config = dict(
    n_layer=14,
    d_model=64,
    n_kv_head=2,
    qk_norm=False,
    bias='all',
    parallel_block=False,
    init_std_down=0.0118,
    lr=0.0118,
    schedule='cos',
    batch_tokens=32768,
)
Each number is 128 + 24 x the weight over its row's rms, rounded and kept within 0 to 255. Layers, rows and columns count from 0. Numbers have three digits each. The size before them is the row's rms in percent of the matrix's.

# up: layer 2 MLP up, 256x64, rms 0.249, rows 91-190, columns 0-63
# down: layer 2 MLP down (transposed), 256x64, rms 0.0599, rows 91-190, columns 0-63
up91 115:190128124113108113098149156166163110146103120139121120090095137166133139132154144103115140131137108091114085082111090120128155138179110132132120118110122143098143124101122161147088128141104087
down91 128:119108117095119106099109151155133125174152109151083170142106144109153120121181140138126205168129117132112123112112112111146142135146119131136149152103081130112137089092128132142139095150116106
up92 113:108121155122153122136160152128133128132101164093155149096127099140132122148101136125140129147136070159074147141130128103154099126162102149131164088093093122121133128084147152193126114133125123
down92 131:144123166156115162083155141143146098149066119121144118154144114100148101147123102128132116148081133126076124104172127100159112132100118138121130106117115111119117087119100135176122131146176128
up93 097:104126107147118105091127131138149125075110148124149109111112124128095100094117161116171108149135129174145097129115124114127097123160100152154172195131153122114143146125123153142120161084163144
down93 090:131143114146105118129105108128126146118168151129148147109154166130119132157185112118142137122098113139190122100087165111134157086156123120136121173089143130127156149131149081118115097171146138
up94 112:159154146156098136109129110132136135172070122150133124121183147107114160159128127113173124142093134129128183135102094141115161105138155145086131126120125150096130149099104108121136140147103084
down94 115:122130142112119128101084118138143136074134124177122114138117158149123121141125134147105136092119137107134117129124138147152136134168110134068178170079121131116126163091135074110152174121110148
up95 115:113129100153086116118112142151125106119116135111161131145140151132154148160129131132156095157140113152124123122140086175137081126088144149155158167128131112131087213121097148116120124102128130
down95 105:100129142131119125103114118123136124119193106131152077142161141121176128142120136109110125110111162112144147107170100123154123097109125157138146151167127116177156125120150118157082087161133163
up96 103:184170135133153128112132106132147117105124110084147112160127140110125116125148129077137124148093145096106132131115125154108125137059145180120127127099142113112127151102166145103143109180104116
down96 113:157138123105171136128112106151119162132147142113079120147105147111141129181136075101106143154142106110130137136139153145116163103104153098076152120129117122142104091100165135123160075141118131
up97 130:163101110099130117127147107126125118128106092151136138175128110113083119109100131136153143158145144140148134101140120142099173166136122153087096146136136196094161104131148175140108104109115142
down97 151:101160138138144164175147089104114122128100121159100110107125173124101137139107133085138141125120096170105146149139118127132107154093118082127108104167143130170145107161165148131157114106105153
up98 093:130152133110150150157089137096165106131125131138145165111119156148101125144174091156166157083122119147109160107104131148108138149119124092150092097063122117116130126152154144140118112119101095
down98 068:127172116143136132116065123140140127115132119099134124181144145109139120108163112090107089143124181118112132094149119074148109157136167139121150133130134123131152094118135107147156069149110121
up99 095:141115140136132092135110116155133151126103138186072149154146112110123114115123143094100124135147145099157171171120135097124167106127092079093146173122136126158145122103150110133149150162134123
down99 082:128168124137155152133170131114109100119112160078156111093115104127148136139144118135187128122090147158140114123151106183131087161144119169128134068120131138103094115138135132120111122097123125
up100 070:105119097121146167090128114140132144093138121116105120090146132121136089191140109130183161129138143117128103104137109083093098171144115142163119112108130120178142124143145147136125087142109151
down100 062:139140155176083104130153124116136118122128132091118134114142097130105173112142158122141132103124129121146135192174178137133175115151141114113130132121164113105091106132070093131140140151118114
up101 120:120104120079123118128137125143134126126141135155148139092159129139110123102127151158146144144137147126118105160094075151190117158122066107144140113150152144138094081138122137091090130094131100
down101 130:129132172110089138113130106154142157139145129092178158113127110105104126157145122128132143128121106088121088141130166141114155064105116124142109195131155136132127127156111096127096093128100122
up102 142:157120127129135136121112146158160115112106138102120142087126124123106135130046147118123134183151094208088120134139114109122147153116114134136138076143119107133129126123120112114111122103159160
down102 155:134093116133125104113108163148169134130118080108084172138115098124116145126090118110099128111125108142118128113127137116137119201110103101135148084165159168111163136138128157164153108122135134
up103 092:139123130099133123119171118077124110128166157098146099129114133109161171120125163151121159131114181130133157107102110143164134162151124142089135129142122171102080096104132149098155109149143117
down103 092:076106145109082111098111136137142156111109152162115162114122137171122134165131126194112160137111123126163137119047115120127104143139096130119126126134129138160142103089135122127124120120130098
up104 092:132162100145129138109122144093152131160126164126159120047125114122132175104126130132144117130130168093140147127130119119140123113145080105152130150142141131121084128145077092104154115141142080
down104 082:137086146139095119157127161161148127137129097126092141192092138100076099109152095152073146127123113135148137128146093131119155119113171123103143117092117147146125146114167127133116118133143156
up105 133:166090104132119111127145095177111142137155117124110127120113114112105111123097153121166145127163135100132165116132097167146138114140130119130158131129112128091150103073156190108124080103158128
down105 155:124109131142119165127086170152128161130103105139078107126106088115107077135114109174127147085149125124121153131114114150151131142112151126122135098124104143115120168099176146116140120072160137
up106 116:149204139117122127132136133151130127108133099167148118119138150148079124147106108155179149161135134170122157131091111102105153128111124112135145163065132120141092107125098144132127102142118145
down106 104:139161113142115111123095142126140110119161108105119116151177083115130151153113106167138124162143125087080108113141109125135170113125119150105094140136073152144135090167099114135116084149149135
up107 082:124122149129121245130150142131152141108111101120117132106151132119122137143112128156143144100110106134142155128140130169116142101128151157119096081112114142141135088137137154103110125107167144
down107 067:103128122142136068112150153076133097139153106175107125134129147130162139136128073115099152171143125090141112151112146114115169106157174141148128146112112122110110111132148102150107147164106138
up108 104:121133132135113146139103113192115153130134184125101131117130141107116157160136125098124073141126135086115082112126100118087129122134137157110177092127117144141159152122178131112162120136113162
down108 072:105085092109138145157133174096109122116109147101173160115095103157109116105159136094128145134148112155145165150130173132099134106125113120118117149155125132136088109167089127123143128145168164
up109 111:132137125139114139115119109141163119124121103123138112138149108125156095073113115112172110168138100174108092123150079112109105176098091148137127137154129178142114121149079134154136146156117152
down109 100:130125111124120152137102192132111134151150122168135100156101132078127124099092103091119091130141131150112124114146134088123183134132120118142134112177133156163132157155130181098155141133138126
up110 087:161119108145115098096110166158107112165146116164143157123108142145086109107146116107136136063159129127111119131170120117114112169146117131135178100144128096097112117123112153182113123117139147
down110 093:147159134109145122104131106125122125154127095137107143117094111114106087137118104140143158099100092145110132132149155123161075128163094196101157150152131143130122119118131154123153087139072129
up111 107:162097129173126156097133121127158102144132129139114147143174126130122122057121056105170092129105156128159130145134129156100135126127147139170106162136126120138135086137115130129100131139140151
down111 113:117110162123178141139125131109112135094160122160112141125128112110113109108067071144105175139110159126147125084116136128117124135128158113149105100131154115169137150124163162076138098109119120
up112 108:132133141116152213128196158106122108131138116115135129145124119160122102137133138136154125164134123140171150109148164117119134135109153110139118107134126174155126152072133125134113116078152104
down112 133:120133135146126086150124126144133107158161119135146102123161104127135101104104128114151123104133185152137128099137070152109151089148120117102082131193091099125172137108131119127097126155112133
up113 098:150130135045106100114119079114122155109125097122089120144098144114137123151132074111112084132132125167136129144128110093151116107126130104095101139122109121105129119072140122161126102110115114
down113 107:090094148138157121134082099075134122113135125141105070129150130114122112130164110170177136115144123112158173164106139142130150145133138134156130119157116151180172143135105152123144127110140121
up114 096:102138109150158106082144141167169170157133155124134094110133122108128124096149130093142091127089139115121096172108135115162130123134108134124165148111138115143059139145146153114097132162142116
down114 097:134113152129092138121098120115114108101155131104132155167129096121167126137122134122116104141117125164097143100176110149104158107124123137157111115138142108071159064168087126135105167133100124
up115 113:133148092133084103114158106142110147146153134083165147115089134150133117077117146132153111155132113132120102141077123117131095146132117167151133156102154097122117104073158116142084133127134103
down115 116:155138142154098118160138127113122141108113152085150140147098113150141137128148125102136170095135089134100153125070141120124154148133159162120111162124097140053129119146118081123094125106122117
up116 106:147163115152142121152131076130165162107109126112132154125125133111143182173095159131147117151123102139172123122119101161137108133079166132153127142111145157133103120083113083101137141129099121
down116 114:145137166117160129172096117158114110146096109107168152169121173116159106121137123111139102138135115094076159130095138117149165104122126117094135133092103135123183113136148141142119150149100108
up117 093:118117113125097122123143119109123125161152209151160171100134122104157152141154113159132138118127133120136167141108086158147131130147112080097154099141153133155104121120142124141074147122139092
down117 095:116134090109133137118164113113127128132094071182118148136124142145136104094155108207110142103124119107120142142123135112146099114105147141138117135124112126158150119090134120076108115172088112
up118 085:167122103122107135160103147119087179133163147159131125124109118157129116115151143123161140092169144123145139087181087113110119164133148165145109112154115090132103131120100110132107100127117087
down118 082:105130150145127120122185132094080158107157093111100136168117115131105092177124129072129136124128134128118123104109155149175116130108128161131121153169146115096107107117150135141142111106086143
up119 096:139158071145152154110129149130101145091100129089110131139100126132141075133120119131142146108127087090116087149147118163116112148137096143127126130144102135155175124161169141167083118132148130
down119 081:126133125144112088144126108081124115176135116133110133101147140127157116131106114102135145147129139094115126174106143122108126121160188079109134142120130120125050105131107119163128091169111118
up120 086:129146093115118118099131124132110122089148129102126084132125149124131181159165091115102127133158120098174121108119107144149112114152138152108101123084132151119068101138152132164135089089128100
down120 062:119145081143105120147090122122089123139104097157134126143142138124148132154107156175089107144138146131072147118162104130107098140115077123147141162111107134157102127189140132151104125143135159
up121 094:118125155162145122133176117126177149119095139110149116106112121135113102083107122115094121093152111104143152119105102101137125118121059092154112137090112108143125137156137143168152095148157152
down121 064:134146159107107166117107111125110099132138133147127126147085129122120133136160119143140132126112146130140168140188069136113143129141144117120188086111124109098193119150105127128138102145075120
up122 083:171114134090094150099129091147168149117168126125142096101152148174105144112157135155134111130128187100148098121088154123095108147149147120157131128122137137119147120128135106159114185117117125
down122 082:129096100106100150134098141137131126163155117147152156114189189160128104139139114117108115141142120124158125141077186108111102104147125116142131133092157099154126098166145161131123132140136128
up123 108:102096149130161144136124119187141146094094128123054105132125134108140165119140112124122129128099151128158138114146162119136145162088139147147141132090084157133089128106126092132119143086107140
down123 115:113120095143161092111129138138096122130133137107136145114116089099161160122103162155101115139106102164156158128125137155171115102131101145140126147123126135070095133182082163117142124108148098
up124 093:142119151146131098138115156130106165115062142163077096146130136130128141096139121084154135112145114131105130151156135132124118173148082114084115136077102123145142105168114134126124141147158152
down124 084:138105112106099126113125080136099106142164153128171150154140118115111102183111140148170109130118154166139119123071130100117098091112139111149146114119178148135098150129139166132129143166125141
up125 105:151097150156105110101134142116130193169098170153144112128163118156131125079123126104114164136126140143120141131108133133152128132111067086112086135154129147107130128109140102112149100088131106
down125 117:124164172113114127180148099096149152119151150146081098106137153113099119097160137141161113081115118143132098121163182130150114142124118132137116154162084137152107142133129144112131133115130173
up126 096:121135101149120146119136127113093126117119173137117106125113099122138128117138046143138135126093098099098120107141120100131108171102096124169197107143118150145118137150155113112112129138098168
down126 080:141109159143131095133153125131122111094110116179130142158135157117100117153158103136141082089121112126101124148088112116098194105162127130083113143134158125123171111164117115157160119138129144
up127 117:184116149170133120141124094126130120150134132113122122161187107125130157127081105135135067145115103161148203128112166102138124120103126112105122124111100127127120115145100158143129132126134158
down127 120:141149120137140106166131074123103088138110136140124139133155120123131139119128158131152078189103114150132139109118130165176120120121147114129114073135131128177146108189162149137124105140133110
up128 081:120098097131127127122167183122149111114132152135150102121156119155107072104155101105141150125187127128127106111114122088174069150145108137153127157100134138140111121157125127118130101131139165
down128 064:118181171164139129143110144143091134110142098153126137141147113113129172150129163125133087121100114119102130160170146128111169133116142126117165156112178118135140138145085111129127155107078099
up129 083:120120150160171152153182112125095116182143153157131138116150146118129148124120090097174140097141150081097139178127146171138088097107134103121109117126143124136136133135146122129138130111093109
down129 076:151136098155076090124087102120160153100116103126147141154133118111117131138107159147087128146176104173159123121128122124127165171132157148134120127110163091148116125150155083129142146124116163
up130 088:138098143172121134095164118147173186131101136087123119101107142141091134143148109116145098085134142123083138096141104119147099160125154128131132108147135119108132105151114166119074144108123156
down130 077:119121148121109129089140158066098106098133100117125095125142117077139149127149190127127109129148138176104093155136146172139132124136140134137131130152152146150114109062138149120138149142134155
up131 102:132131111104113103132109147066143103056120103133091130119140109159116142124092093097105135138147099165129108124145130113162146135108117115133080142078095114110122103132161110142128128089137128
down131 105:130151119140180140162162115142085140107131134132154129167109153111126157125089158133115157109178099109148149142136140118157129102125093112094102117162150120126149062138118144121113102168148122
up132 103:151089134147090096135094160149116114108109173149138169081154126112128137110106135124120109138148136164156098129114095100137159163141107103125093138146123132099160136155122157125156116155140071
down132 099:147150146164097141132173152130141123121140140116103147183086133153095098125129119139103145152109142144118125119122132143126137126083146129147104126143083179168090062108120100102112120107119114
up133 101:120171127134145145128124114109156122117121154112137150132121132108143171105103155148111081100160053161152121137143139130124099152125111118175111111086133107127146164140069117106106120105109117
down133 116:098138099132101139138135127136093120084133139167156140110125132096148122142176160144118106137109208156129135086148130166126137138104102178135143136108142139124109089096145138141110088130137139
up134 101:142140164089091137132154134112150066164161139140141120110146110137125132134123136134088144128104108182186113101088115142125138114121107121156104109102135144099126180156135086126153116128143124
down134 110:142163092118160100114107098139141088148153133141173102117163176136092117165142147147143137060128137121123128133100074116142130151113117118116105086131100109139114111096150131095146118126116115
up135 112:178110193135114131106137127117126155116109182099131130158129154138135115093109161136132072148115163119119140121106113127120142131135156154109085128133125102091152130192154137128127145097130105
down135 122:172117142163081169147141152133104106124118178138089082121148147150097117124144169113134094136119158188103112103128098121130114095130117152160141120150103125124130129137161117136127135089112105
up136 110:130156115133134188083112111135139113116147107125125125127106125190062119072147153109138108096129103113121122131156113130121092138113127194128117099098125139141153118161133119136114148155133139
down136 095:094089106116134142116095110096152135128126129145145091114137114167113111084155124142114104111118106160145151115146174135114153094131152161155111130120123135138132146127123096155140158215139157
up137 122:134108129080167118155087087138135134091127144156146130123101127157087147127106156138121150119122142105137108099177129131100125140104106094157155106106130152142145152157158101160152162093119165
down137 141:138104162120118099120109105121166133133169115114173137144121154180136124134143166088120138127134114103113121111135138082103121120157141112139140165136127132076115107115106099207131141116094146
up138 105:193162117152153104115134122108157154147110102105128130122104144151103133157139136104109130123107160080099149138101151123092130126048137167143114157093091115138122129129150136120149126117145133
down138 110:164146131098182107145125100123133126147139100077130142135125135108154112150107131109082141128118096144124120196152157132159155105105130130110110137142136099148127070099156159107143096147111127
up139 109:121127170112144119112130108101128133104110171115137138113084111134154144087136123126154159128132107100121126107161116084135098131181127154128077129093063141158146125137147146129126161133091097
down139 098:081121141091099107102146107116124133119107116165139126164158163105151100115129160114167169150109144183138106118134143142110083155124095182131138125151099129136114132143101121130163113144158145
up140 096:164119113142129117131151148151164122100138172177100141136138087094142118134083140134115139131137147136131119086150125094079125131100121107151140089118121177142180146129140072120136137138118159
down140 088:100153099155117153134157131132136119144127116066166145133123106121125130127141082131132112097127117151095144184085139122189130109142108104089138112158129163150076141110110139109119120143137153
up141 093:128117148137158147143143155062164132127105093115085148137099121140103135121157099150119174095114133107124131153142144155137105143090141141133072128096122139113139125144114132152131066131170109
down141 080:140136167138118127116143131155097109115163138141125077142112145106132106142120150093126095123186152155150149112157069097127118116128135162095157113140153131103132138117129104113139161125059145
up142 096:150114117135118090139129123110151155062134139114185111111139198088142143136122143120127139119109143130150122145114127138140112157127106095138120127123136115179140171140139152130079175158156134
down142 095:144147160122120154104094126100137161129147088116128133113153112144114065113112174139105165114152112108110112156145157097177138144132163138154136143112171151131145115085137154123084105134139132
up143 108:166147164132119119129201104139123108126090147138118110153136152137101109141126109155199138128106128123117150125115133174084159151110143128100116141140123132146151103145114162168086121116152119
down143 123:138095101105077103145095126145115157129125179114144153138122168175122093151126140135115132104165155142148118158088164090127133124148131163135120152122127089133126157120126160112126125090178129
up144 107:130167095145157124104138127133149113136149128105143151097102149128071121125106113083129119137119124081104125120132140189138112108106179130131138149129167101119123091145149128119101167119130068
down144 090:106138132149165124170069130170142144126131130122152130138124098113119144064102114117125149130149083181127132120129144121134138081133173148083113137107140090158117088114148130135140131137155123
up145 105:143113105146084167151122113108126142145133100158123140128112157131129145132137158119198140131114148107116166102122110156112105108074147126116151100131149186116151121131083128175130102120104102
down145 088:125147125083138104114134171104131112113131151131133100153111127119141093154108102114081104117161116131188057150107162097153139106147129135148114127124125100144111126094158146091123160121145150
up146 080:121140164132128094136105123128097156137122151175076123137087139112123173150142159090096124093051145106132120148134177130100128126126134105125149124132107139124120157090131095109123127129098137
down146 065:117135080127157151144121126118147127111083137105165125100178088110112113087125146107138119168158103143114114112103112085148115160124125119156105134147147099116114116158051144127131127156130127
up147 101:170121167126132167140145109148149166129095130110120108137102160126092106136112143151153118164135101150159102103185102118148116170110151177123128101148136131162120104138095109143088113140126149
down147 089:150133183169107130189128131138100100115127127165138073156130108131130116133141137066116116114170122129113138086106157152119120140127125123169127136124115104161129127108115119158072123143143143
up148 099:152135156122128115116150090172092124135083102142098137142124148115168104112122153150153070097120111180132104152135122120120125113141116154119130164121125125141155078117142107104180137117108167
down148 077:126123096172078084113152134130117171131155132109109117103120121153087122122152116150114130105126153128179168123085149152143089139142160113152142154141090123135131142104131093111128097122160089
up149 087:090144166125121146105122136114149117151135116178163123138113134118141157078130128126225137142131102162158123119154127127122122133147127146170128092123152118108124141140116144175116139112121171
down149 082:149148105123145123129132175104116148159153111098115118134126126136149126165150101109077110138124120132148144122109116139156131133168132093080130114143106086131186141115153138059101116136170111
up150 091:173122098158101139098126133126157099131101111149139163113148136140098097114123110109131111118152149135104200129118140094107163114103115137170117199118116115109112130112121150110132160120153156
down150 082:103159133127099090119116116089137073109135089097153124174104101124149079090122138164105131093149146115114082119174123113126164107149117139115113153137125149118125139130103155132167119142112125
up151 084:155125149107114106101129080153110100169118161172138129095154139133094115123096139161117151165141162160124111117055158117108129137134105139125111139108131158107110115159142147092125120135112163
down151 091:114165125135101095130157101124122096157173151158142159067163123139107129135146118157136098133115162139121106150131152117142138118141110150106098070095148133156147103142120119173108102104098131
up152 097:130129146129132109106105116167094094118089122123100116131114131137116128114138132135158108140120169131110104116167116147113158135147164148142105154083153186052149126149132146122126143085121087
down152 078:121131100077141138112102121127116129123147122132140113157138144152110081124141156172121118123126090145143123112101093152139135101146115122132130118132123085119117093132111062060142127135196122
up153 097:133125113140151132137182118117175129113155134104144113096132132133131116119136123092127099142175121102124143130105109063179090159154122165129079128121103129158121123151129111161134103164158103
down153 075:128100186132112130145098144147104110113110123159146143128125124120093150107150154131148154120083120158115167160146129153094157139134130110121208131111157128095147108142113104122108183133123132
up154 121:128124165082170185075126147177141117121124173136104134127162134088109128139128156103104138131129128120146126095119121119102165138159107174138127091131086136113126103122168123137151107145131127
down154 115:122121085109102147129141126153182120107109158151117129136151165095157122161160114072146128162133133120176145086092165149127165141158122138114125120122107121181123137130154119144124111130097139
up155 105:134145111127103128133156111140136084119093086159134105127092129156171156107150104124179120157136126132114152156170083161090088148133126171161135150136121141089156124133122123128129146096145111
down155 111:179138087130114147095141129114092148139111135079103130139096121121148120133129136123107070173137113134131159120114141103122115102115136142116143168144110142110142146099182125069105114130175139
up156 110:138121122116107137147130140181108148130065138136132107127081130124141137135132134136184153116159111150169109106155138109113130159164092127096099095086096167144118107107128160124105109131153148
down156 112:174140120124146093166101132122125107130124117155097089125126122143113127111109142099157111164123118128113086172161108102129141108148123081079145103167155119162103118124124170141092155134152098
up157 106:093134102156132116136188126115141125119128122136108087115112129131121129119114104089138131156192120082102138089121113132141099120096115127199092160128121125131156155128125162168128128156134119
down157 074:138125180087134135122105101145114119135145133143121164143139144080107113144139122158145128104062135145122122185130142129130183146158147119081184097130139114114159108130119115118151136109119116
up158 078:076163115156131148114117107089129132161139140120115136109092124138146141131103110178187099113134092139144133133118121164177121135106161140175098142092144171109098119131144104120156119123126139
down158 068:202114120149162097140108144141115131189103166125115128141125144103120066111097109125114144125124143128156151111103133097123108138133127110093108103110135125133168098133126117132136077129151087
up159 094:165110106143149106100134121097087109174145159127118116180135124139120105088119120150117127135141113142165146137101159133146090125156105136123136193133145171095097104139130140108129135151120177
down159 095:132172126154163105173130134128107092143190195155105147089143121116145127137096115158109100147121149132124111111137108101132124137121139088115108107092145143156145119155153129134111130093108095
up160 096:162122115101129088122116130151148131077115121155128144157148093147156126079134135141132126146155098119130128107174113163110128134155134134103116122133062164124135086142130151136176141117073122
down160 106:137126126165114117126149142104173097144147154156170145126208160110154073100120155102154121130089106142092102103139100102130134088103130117119122131143149143136121115156126137136128133126094117
up161 090:109146140170145147094150118112158119178130118127137134103130104173093124104103127124170093177134123141135142065102117146123101112137149110164127140090116122104147115107134171131178121133142133
down161 085:103143136139146156118133119136129142153181162095140158132139119157181121103112108118142137145096131117126141117149125155164099110124123104101120115160127053157106113069143154105154112122140102
up162 105:124120101132125133095126114135147115127098130089022111122131156161094085134099138094149113157143138109104111127139099102135164159095127135123124156126119145130153112147142145153117106106142117
down162 093:126108114157125109155129129113106165146114093101111129155135151103144146124121130118139165099115154127119164136135209103081122109152156080101111134108130146161140121111148154161095103091129126
up163 090:104081096140129090112156145135157143137122176174105187140122129111125112122159097090129122121136141113169144109147117090143131144138107135133138150113096130142137100111138090068117121152124165
down163 078:130125137144153170128126144122076105120149076112155086129134114132107152115126147097119139134105129129051141146127140146092113164134131117111119105095128107112098147159108167177148155110111113
up164 091:175134121167103114076130157126096141149122133120132088111138143184061128112152112130110132162118157120123125156158146137150102115141085132131126136134128163096127134150181149130128087126120129
down164 092:170158138150127116152119092084106137166133120099085103144165154126107120161126162087110106164132179140099135128140163120141127128117117156111095123130094144096097154148117117108103110118108162
up165 076:134130146149134093138129149110191108149147138148086155123100089123130160126136124042134122093132106114123147131110152153159166116110168110095097122128135138124127126117144134175125132092122130
down165 063:122159074136170153135141082134112112102112155128134126130162166114149122133132116141146165125130172135127056114156068074103088125131121128126133121128108126105115157131115141126115117100143139
up166 101:124125166118094123128117133175094107097145149123095129164125129116173112117161135130094113128134139136148109120137155093122128139147148163135139146118077120139114152089134085103140145178103191
down166 078:113109108128144167120128142113138131128108134127144120118141091128113167103100131096188127147099097066133170156091142157122121148127106115131138101124147132086160101168099167138114123121120083
up167 110:137134075125130117094128115077135121139131114121120103099130104119109129103135142129133152120159171178138143158119111150129136114146133144139135118118142129109062167149127175139126094054116099
down167 114:149138090113161130134168136125102129119121110169129131170167172147103110173142134129110154189113113164117129130143117106124092129142124149142138150152135120150148102163106099145154150174162103
up168 109:163104072136139115149129141147129156138119152124140134088124145112159147172148128089143158111099112144130088109147068139105051111149095145114133098113113136126149109133127127110106109128143110
down168 101:113169129136107081135182113103139100122125134135117122117115127127135109155164115075122150134142153177078090140142137152137108110166138158089154127114122166072126108164126130110139113116122137
up169 093:153129146105135138108123095082100144150135104101152105125094157102128158117148095164141086093100099104121153148147127110147170120145168141124090136133142150082106116124120109082132089147114112
down169 083:151066136143124120134099128157132164149117157133089171093155131135102119102120138122103120156119132144134138074091123098103118166129101110143145136080144126108157102108177144159138127142158126
up170 065:176121104153130120107124115130134118137139128118172118144121147157089114082083121125158184095153130167146137104134138142158134164120093126102122093113117121153113132138141102105127088088125076
down170 055:149158076077157092101134104127131144126145127116125103166122090120135141144128120166086166107109128120088119154121130156150099122113178149116105114129098131161148135162153127131111148154109168
up171 111:155113103151129090109123130185150103159076123133122180122113112137114098107134130121157128123100163109148141110170143127154095122164073153145164113143128138134156124150144150109093100114123140
down171 125:113154168125149089112135138120122112123169088120145138095137106130142120132095150164102121109104125120126129143133176150169076155130138187118107148107082128122126117100099136096119081125109107
up172 089:147131098131098125129118088144159120090167093158152153124117143137163139156103136139134098089133138110099175112098117122115167149108101155106117116127122144114127164129064127137135105132163080
down172 086:141130138150128128116097078154112127113126105111140132197111124144124101123103072134119130074127124137072138082093125103145113126141146092118137112097085117124131098115156121127099129119157154
up173 039:158086143071103121112135158142130104110114125111136178142159139132135106103142099094113111079136151141163158166131128129125134132095089133116109142135142128105114125108130141205109152153127116
down173 056:112146135132109141080156186143097177100132128107097115165078099095119126162087107151137127118149133121148138179134104136127121127115083118163136115122137101160126157113121108140144104149111115
up174 093:148114115135093117141152106142102160120128153111144110144138132087123184094128131112110120110147146126142130161128109155110135114137161156081166142086122190140152125150156131130116114103076171
down174 087:096161097092176159120127107100147128107103126168134130098098085147169069165118116155125144126126108117119111159112168103143118131093106120145119108137129136131116122117107136133144189112127101
up175 094:142110099109104184121119163114140209152098144158133128145165096131125128119112112120133151090120118097152119144120129128092127122120102133066163140117119119104159094138135126148110138163126152
down175 096:119140117101144136100142196090114134139104118167129087153140156126124105157115129143116123118147151154152087096083147081133136146105109162144079151152100126141140131129125098112140135163092127
up176 119:186135120145141148122117143156140131104108129131133104104124123155119118056122145147162139142155110128173138146153083093196131114127104130142144128144125149138076111121092102117119123144159140
down176 110:098139196153125132147093142132139098105114112118091124120076095165124128101135121145154118093130120123061131150170110166170134103130160137121126144126107150137121084141144132120114128129102130
up177 115:143138103133139120129131113172110146076144122128119102102089126135079138122129149143163142145127137140155113079130143124119111130129111139103144136092071187114129162114127162095181098134107144
down177 138:144129145134156080181090099170130114100128144127130104156127133116118107148127083104112170135128137113146136098158110125157127097128090079120125099145121149141149123127074175151157111115146123
up178 122:145148150061139162137179113117090140116137136091140086161139147136164119125131112142151170127118092135145140178147131117115140141160115123101141112119107162154099083094129123119131159153143133
down178 115:091122084104119128098118168113137103097125127141073120141164172168123155135157156142142099143137137108158101121151115160131131117163121134115142116124129146142069094104120094114133119146172156
up179 071:133142190145111143105125124176115099124157136147163149108150153146128070120121109096137118079152178196157131135117148155121127115134098137130102132114148151146129110156131136116125125161134146
down179 057:094161137170111197103104092101135121137150145125148097101176126094126159140117123086137155145140130117133126106140129136141142112149128115155147076119110158161128114159086140123089121152134114
up180 089:168119172133108121131192099150152119082108110121132139117110119142138133100092108142120096120143112142118088094117148133118091156135153133131155092124146122166163115109099180118177137122127148
down180 102:135117109162146129116162090129110113134128096115160107183153127116145120148123098158141131090137162125106165090128125113181107102132136114134125178177120126128120161072122119096161121115115121
up181 132:121109159081146166178206136139110154112140120127125122146120146117155176141117125144154148134137101121165103159157157095116097128131148137137119120101106170138131100111137147165137103110129115
down181 150:158130139134144108096135123096138136118134161114129102123107109127151135142140113138131147164124105141127079095182108137136067118139126150153113183136123105118087132131079106079166118158151107
up182 066:114109201157111158099163142126138129175165148087119157105145127136108123133111099136145120144162099167115136114085157168151143151142111091111113117111145117129141106124138117143135117150161094
down182 067:148164108126141179121114071149116165147139158143097129140139148071134131092102099132139150139110147094111107111143086125128136114128092104100125153127099090161161109106159121143131104154134113
up183 091:139118115114158128100135097156125145141098125149126103140157117103129135146148059129122137130095140129120140156134118130080136162142108130140191148152104121117074093117131133084181128151133161
down183 076:134116138151081128157123179100159105118101134117156128113085130126133142110120180102163094123143150143140100064148146094120121124120138136127095111164144163142150135170124119140103085137121139
up184 102:099149099123129100099134092111144114113150118103128105133172137133150125118144125114146115143123129159171115121105116111101071149076153134157155152159122154117081145087139152166149117101087142
down184 103:107134063112145132100133137131117114156136139136147157157137169182156132146102113143116092141101143133161123138154119071123147129117104096141137141123116116160138095179120107137123125144189111
up185 101:126179159132110147105148124112123136119098120128180110133106143151124113124056119110103087133144109131144106129147158129132052132124063105119149144124159129111127129157119150137116140143120151
down185 097:119123128130109173102150116142092147126112145140125119130094116134139074154098115107144164138170134104167142139146148095112121107150135085083157127122122101147167143092091124174158120129108094
up186 078:105135120104149145155092128109091097133106114155138135125099156202153120095129111149111111115113070125177156125138104186112102146110140122112149106106154140144115153119149127115159120136144129
down186 090:185122104116146160100097118125124151150106152133149089147163147112142116152129094108113114163174125123117129113105122087127075074102122116150133123158124125138129147160084096097135106146144126
up187 118:149173103130068110111117115102124151155102104111161160146110125106124137139112135162155111137140131125136118096120118146099138199139132135139127125109118110080135093090083162118086134127115104
down187 132:096163119082096100103106115111166157138102138129157103143089102098107131146147119138112148145165154132177092151134187132154140117154116155145096158132146142114134141115120124095092142146111126
up188 079:168099142133125116160134085103112142146145139128098125114126159137145124081133121170160098092105141132138127094136116107113067128110129145129083149111137111135116090148135087128141090080163148
down188 096:137107146176105105154147133120129136115129123148125091108109134117112091141172100114124156088120179162147099101076142097150087123114131144123149119094101137150145152096161132144133110079143134
up189 103:116127097118102131129140101092114107117177128174141149131165102125186133102145130115171139140129130128149145096182062155111126106125118131170138125140158136129121081144109094137126136143139125
down189 091:182141148133178138152170133163133153158106095105133129145076165141092105155112107107118135097144126125076107150090168107149134156150134099105143138124103136135115155118142152122139133110133147
up190 104:131099114148167145140112133103144135128088112117091159123139152132074124132127089164134174153131139127095124135166142155143131154103132116117152141058154148131137180104095126141135106118112161
down190 114:076163169121104095161132129150135109146155108151075102096129144125135119093135135118118115098138114138092162107174142121109133104146117107126136137159108096184132137117113122147082163151113127